{
  "hidden_size": 192,
  "hidden_act": "geglu",
  "norm_eps": 1e-06,
  "rope_theta": 1020.0,
  "attn_scale": 0.319,
  "parallel_block": false,
  "init_std_up": 0.0385,
  "learning_rate": 0.00561,
  "decay_fraction": 0.832,
  "max_steps": 13871
}
Each number is 500 + 50 x the weight over its row's rms, rounded and kept within 0 to 999. Layers, rows and columns count from 0. Numbers have three digits each. The size before them is the row's rms in percent of the matrix's.

# layer 6 MLP gate, 448x192, rms 0.0933, rows 0-99, columns 64-127
105:540447486498551454485532433482522529552506487539457440555442558619480495514585428498502562445476445518506476455535613545470445500523537476477459514506526547548551432481590561502476466451449530
092:523481517496521521517522534452535458498529449504410446527547450512532507566576579544594622522499557443514534574468540440531579479515510454595530467512533632541515403431477439542464511509543462
094:588506457534460554518607582456537543481519491486464569539576397503436527517489495519505597540551506472462468564470493536493447542533535456469551569552552524552469418472560628540485386541442431
109:467561476546482454477489409460537497479457535561410437426554487465539538546569471515453526514441531502564502522504586531579518548436546506476481553517473569472521480425449569561508395529595548
098:418454496548395462470496508432421478551581553562463467383502492475551551572460546539499511542595444409516469492463459466526525527563537487465508477519456465422464438416505502495476484489425512
100:581449501514406489424456495525565445539469486498484461480593452484495502619423448495572618436457573418504473517507501453533471567598545576542453576510549432393458382389525527470563520450473484
107:517517563455444587563484414509584495531477552504561501559533559429531524544505445471454439479441477502478509486491548558501481528548530541458518617475452410462426420456551530566510507443478484
100:539479439486465515533421439546552578511501503558502566489568481433509498501455531468627575491612497481582509435522583541594530511536487515545567470464457547442435477530495485455545597476465388
102:451579597441580400525510470522580545596461525493547571558497418420498496465526540498388494543503563498510531379583560541564494455563530457470510566455563502591583503485506599467579487501573537
111:422504457552476584525581457470481570425570554465547447531434418543489496451467505522545500524556461506501484515558474489401448551517560563491469505425527463484501608593520491424536476527613478
097:490530513438494482455537488480571541486422483465486536543451495512537508472492532568482540602426508495564483532492610463514565441560531451486425558478513502512458454486571546525424518531480395
100:570529451396505594524519583524556508490428485567465515533577488568463533560469518502494460573557464615453424561622441534420547493471554533475497433557452480475391514416572535413496520455461433
099:503523488583506485481456439485549551500426558512491505557558398460524563486488529539612519496542456478561517511499556521498444470553504534593581504458483476457530454534493468582574550458516563
094:449527494443573437467486563431525491509439520527519469556501520549517474402482505461477517391512462551500518491415433511478477503616443504570611565451423496463480504531496579489470479469453442
102:546542536499521521502501575498540473523468522474414527457447529482513510533488531442515457494528499480586523476473458394506459480450562566569550518420461527532459512504532434481499569413472433
107:490498437503551527367430568501569513530484578517484557485486468526490486551368507475439493608473480530490453465418494394388489511548534438516455602532478457556531543447485507519427445446553560
100:481493446463542552541588549567532524454546539608518378555570445462602507457488415397545491542485438373502491583467505478469398556427535494504538522464552415472482597559485600463562563441492536
098:531479473522437495536484426489542456479619514554550549509527529532512528389558453503524467620494495429442493472455498508547507480531582530421482493491587543572467526526524610493440543508457459
097:573524519454475548528543558500522596541590514568524472528621490529587619549486506504503513576486505480510425452532539507430543552523446556516470562516430506566618509477493566537510447551445497
094:532572450500471468496553479467546516526451505505450465509489473512580410433392446579592463654454489547515558525494568559524529492565541475455564513453501438529446489475537406493503519561419522
098:502548543545476548488376439552576467432391556501493492513531420612400545397570496395418478521457476577427469458525488483526505484562543441517604464488486406511452489516416499513497468612516440
098:515547459522474519522462478476435479575503547462481456546559489455569498572560519486459457514491542505487495436493439506483502548455595566486550514484508527495477465427582566495481464507454489
099:457436432574441432478471478577450509457435531519437478464536396460509495586448557523481496536479546577567476476505569549536439478448437425503476432417465581468532529410508479480451443468554528
101:480487473545479549516466540554489454506466508596561491528463566438447513513470520577597481521470578456426529539513524554455452545579483489452480577466448439625488468560487455442492541516567553
110:557451476558511527469493515549546507652501504593467497493619403513535518562531451443459506497595517504466446389555524505505486498489518445548558558524454479456469415560494492418562482514446472
094:400518559414446554515526410459483488594412538559523525504534554436520530504477498432486458562518540447510448459436597509505496523567437484571482468552436483496474454482460483459596430522568526
102:457519473550524365464533426451532576426500528462498541494525500580486495477563437421485455472521548409499473581508465437489561515471550414518488511532441484502531444447537543537405441404482449
101:543559497529538436531494496502544577513504507545423475436459464487506503455515515496488526472461545511515524520457452394466486535555487522521520524530552556483505436524449550406508526414420595
098:600426522504479425444519537578462511522494520500516490386527507529544444562489579484464501542545508439535558519515471546544575548471519549522494503460526498481550493422556615506399506495523425
105:566572486461549462540545557474464479569426551507550564468538486495453501568445469517567523565529436543552451445420425499454463477443488439534453583494568432486602452490526476466419604567491500
096:540612514505465510509521551488540479469503546519441535510588565451533393457513467544519482583464438549512485581454471465558507512576575594560518551491528489604469530615488515505487439448456425
093:415506481430603473599514563487582473466438475405447443531436529518581520541452565555472433501517495560516418444434475511521482560479515462513510484504504504471489524492404487422464451396515483
103:532484483499515467612511395579463408475501586501489530440515545424582453514475566434499479450507505387414501525484471457519494470552501552425441517460554509468431454444578480591451433516504497
111:464449511453490608556497485510506424473422488575535475573497397520486545555472429458475340461569524573557414576470524593406410543575513461492537489496452473473494634520572544388571426520539542
095:512542524383558461442523580463423553503458439517551519490514426455533512521609457487565447562522487407490486564525523489546530512575551473485561548394519467524475507478586429479534519576562461
099:457479422476531505550498407427498496530445442525558449537493460482536562515542585483518516542558542514470357471501426494492557483441547535492562516507511555532430491503463608510460383534432527
104:517560426504550537470456502548500498532484486552504539500547489554516460486449517447596566475522573476529600424402385493500568504525533483435474351453579467509422505471512509473550476487499544
087:457598441588517566489524538488533573568382454526500530526532425584531512517496517500578405504509470553535566485540508468507541501572500416582476548477517521527521442427507453533551579469542482
102:577610519659479571519549505583489522505448502509463475467502553475470524615406515567469544572518479436475469563540463527459505434429448556500456572496486509539466471473536429530477461519432517
099:479547451442456602397667498477534546456519535484551503461485484454559540509505483574585549562550440569464499588490441407579536546516565448442513575489440562456521490477474517448526502565431483
105:460573565411537539562480443505460468499545485524509439522472542550629596407555514567536524534504475479503526457492516444509467398489505533550492446472484438510503506557527595422472540630521466
103:559535446503495493475560394515525542484485477499484499477446416519540441475450493403558493553509492491445579512516480540479465501561474428498693410475535411532395423523512550563370510426426464
099:531492514542446412526531477504471473436346499498430496448476509524488435520455519560548490521609499470401540494515424429506488561491457461531534479474419548547458455526467482495474550403512449
099:608442539502493617466510510601560521558590492510452583589473457456454453491521488487442540541596474546554455569538560566479582523615454443510459478537538544449557386451574542495472513425516503
097:515456541438398510493570573474403617499511495459514469484411554509521454492542586565480518518543410524487520472486559448496478595570476554475544522414562522461453503448567445455539381418584448
106:465562457563516514499520497515437413522523583558441487484416475481469578440468540568547579382505561510484445411446495498506575471504620498472505511535544459475448430551558487522420524621465424
101:537517503470530427457447456523561506473558446502497528428463447539515516546531595499545545560451479548481414428498546518494463475536506456579560457450533526524590471518497472429505474563448534
096:481532571444499377575514466500497575502445481497504517558529461416460536493409499474492390492597499488552537440506538414460487425549447502502531453510470486440489532500542528534413488592510477
095:522539438433511442516520465571520510569443512542613464499521510480504464550503495464482488476445469507419537445454565483479539524442528444466554550452550537497487516531499517549523441546477508
098:474509393541491561470470497542449541409518539441524493561504435461503504493530465453520534570449495514507471495485571413515409468489480571465482544579552499536486534527420540434468527539541487
103:567512468632486452495545523521515507487490546497446426533583539482515476547433497514467494501438464473564550499471482599490544469588562552568521450531475532423470480433426549518602476481532520
109:502556528519530462544479493460419497454447606543561506523578472532494517548501514527490546584443465458514496511431507460473406516536511493519552544495418469472577516464437604458499554511497488
101:470439439516438492431528434527573450553462501600531502519541524596450408442543479459546535597420388539466414448581498443490603533499555520595527441594516489518568478505550514507460550486463495
095:552476495542495523506492547543510585518552554485481504571510513471500528473470537516453479537504414461493484473437563554494501555514437557459524505461491501479445427437494527391535565564577597
092:509441487527556474499480443527507456563578457502525420508525446464491445449546509481547497447420481516449546529543526512477516523463505649446556516440555548633524493561453472488451519537479478
100:525460508463566557515528471499469484488549554522500450467557449516511500462506450422515424499540411538556457490533528521432487492483567444601537475486496481511468558462476406400574518470516456
103:569461534493480504473496467453432496380465487424558452521490589516481526528520424517508528553494454444540525479551484459575552564460610555465514467443507496532448623440499519531503456514557451
100:475466535454507472502489471531449456518433571468539457569512456469493540479526538523494539530566492509529455478463485426518501520488425458431532547508473455636528517535486519559599441542473431
092:396495486489413429505534557436383463499440438487469445470486478490550602380610511468499454538506522456414552538532515470452400577543435544524525567441472494561389477435572472447511624516529516
108:444456522505434589527590530468493524479532520516620504400552576498556533492591522419617528581570543450430380576495443469515490554488548536401472561512418484497491470481490560455474470454498441
098:510497550469499480557406411490549505477485569435540539529517454506598448534544529505557468570619554434558511607524583450551570530603472495524435450469500517580547520522424434520498529515536567
106:496449492602448508503562467573474511487478527554505496512546530568478481558488580583475526514514484437585514438499546530481509558567621472584570518569491568473442492467481607508517540500430602
098:536548501457472428517479491522538517583541534502586419406534538593498504539430435495515501646464510551502465422540479446563544447534545429505505562446489442539457519467514469504493516391523577
096:460491470459492488444491476495589549457559539441439461464547512491506532408440409484440492582514439493495558455521559466530477491489495432408450463506405480535430509522474519474486521586499455
102:494541560440573447504511467486574551589470552471561469582470507604592514503546537539371527494523546438519550529543513517425531563450510390496483560530557520561553526422434484446507611448531527
098:496448500528521388498549483540496479575555472374543451460463480501465628484437545522425450501456529446470502435567526472487428430469531490478508514501475510567492545384497557509493533501486454
097:376509476526409400506464513622501513594509478498561494616462512463509492507438594474496497466498464451510440517421520509478488584594477458482531435593495562542513491485516513410509453505426547
093:528473438508507546439572442524558524447450631461540419546437461570477518527587425524500497458518497531521508590552547491466532538509442489486505445489483544453487581495452503489491563538456547
094:498466418473505542456488519508536599551448434572511444648586520530468457573503486598467462528515502431544452467504473507580593433483471375497558602487458474516500463467583515499653534472507553
100:532382506539547523553513530577511508655474503530543496457543549434483523483498498426498527504573439484486507464435490457448521532486473572545613540391503477553564494494453409490465485477506452
098:529491511553465449477518429511468486551441493498465576546536544516529471393475515483503505435489521559441418391464481504455500519531446564470512524473521447435522537449607497418437471504465430
098:463496453492532427576498450501519397528501468448527452547409448498490519503535489520568444551458494546467503534468551584498492478506570508590430524556371414482463580455509444491499493486471546
096:385467466572561459488478432546515432461571507527489514558574478489546403589418485478509478591453530535488497576507538496550511570527552448485467532519446488499531522476501448452556473445429560
101:498519517425450419538478444514540516513557491547505487444493569512538443523456467577429453504561481436572498445515564538499607541467488505592467486493522481554534504501461596474554457608511546
095:455494501512487325553438444480447471565526547523425553520540442445572398483507509528558508468481479610509507457459513463482434459489503448482520518403458495583490545529480512438405527399483499
096:405504546528467456458522510506558466467498551394431458496459542441442440459461482531460487462586555456525586561555407576449469619502528516397509486470457419578556459527532501459584512425502505
097:540442508396550503454484493450540479557423488492488490532508572529538493438415409549464417593538456395417537550568589460432589506523508590470484455464516510523550526590492488441476539553449416
103:452490486502505490486495544492469529572518504515479481495474402552554391425553523481494580493462496477442487446449529484487502503480432495619440513584501539500512451470476580478466481629416492
098:560455508534475494496471523484515481558439542493546497418520472487542471489518478417585541591480564366504519543527478475516562470583486419526510548492597593561415566448567525540445651501552459
108:556554551512472425533499431482463488503425491555588507490552449539501501463537472576427523527524554567576480509497546395544526487498564496485426498457603527516447605526542463483479471514491439
096:493597512407467569512478442437527474511528471555452529469527444558432359458509544626521540590439531510567441516529520539509582567552573478498446507403529385436506496456500538514471409535457490
096:511400492523483588520550506524506538492479555541507512597580532598441560465593523567462486600446559449552477504510466438527561545506488527503500540594504582533538501509481361487589482405513491
106:464539462479516540542492553463527467499501628503464550426524488500547517570546490483644516567537548437580477489437566430460477566515469473497514420486533485516552551446497481564495540561613485
109:595546551484484543404472531481406503517510497613511544411488608479466448464503550491499550391526477523448405487467538473511471575475549502409596517475456545516532533455532507445520569529469582
100:622555424531458533500478488488547492528567465527512397503498418495509447501549509549457432556568524498506657514517584552486501514535639501504444516494508555575531536538579551498490593508513416
097:483441507481609494559508534461466462506508516474513526523513476467549468512452545552441493454539561458384380480495512505502565574512513563623542533568511473466584518408516542529522416523534532
106:488476588515535552500462365543560500437472564424475493543562477559576550523466487427540422510566586456484461433578561547475530479479491398565463490488524608408600484550428562451520502541502492
099:500478487526534527438512480571459471461536540461512502476565493499493454476493466460612557515530532494464541414539542517575497527422491485427526393501452512523489503504470495449491501400468534
102:605452540484492459581434539586508443459478427489547490471509523535620544556550487442552595517480538518565434493495535442473455379459508467533496440446475498590486479421490519509484515393512477
100:424552523448490357412556540559486561525465505508450547475588458464612567358514493556500509464455526407530519379497557460528457498594460443537509574506468564502551416422483496495500516440509503
106:446457528480499433558529511475497417483549548553479432492539463544543573425531502549466481539528531559555486489453535488460522459507497449635564383536398588491469545551561546367492462590458503
105:562517544486490564483573482453470406514505485580465500462503516574407468506496463534524488514512462494545510499488545539484522486554614561609514543445507481580543436481431599436491432479483609
096:477565514477526421414575509459585445450507452517505515520478479443559577484551444559472488550593391469484491480487359439537546432483516536418419530507545507456461419550533615479448527494474457
104:491518479499554452425493456532423507519473599525499488516482533402513484616527537482408422526389551458468435562467464451516476461518484527468460506457580447498475472419480525470453503416550508
099:462472588516484533567493439497454506479556457521521531463515459485618575525516512506518513528502530569396478481504473395413415521494473515535645475458529525551489503454475475462457545644518413
099:591451586528482535485555494481547549483478618432562460475520470438549569590440524550489535538520565525538540514518451461458501430647556457492435503586445558428560518523533496518465524538490487
160:495511560472465440510574476468554508559420556606506444489433481547489481417508507566527492558558485524464540426417438548544513563501474552550532466493526574530531500470491514590491406470480424
103:498472387499451468471558422446467504452582552470519485522560441500534450503450423534391466491542495556500461463536454514462406455561530586555459555460444580502561415520490434512527476404564543
103:551563481509461476519588577479463423456411439499550551376502504513563520518471411468501511472567565415536498532549550413400505511522485493493532467498432490447528590484527462505408480366515506
091:404564513486574398472530546482496522495497476538575467459534433495529526491409417510535497581520583529545464541455580475359535638454547468563496482525408491535487472437507462450582501492537453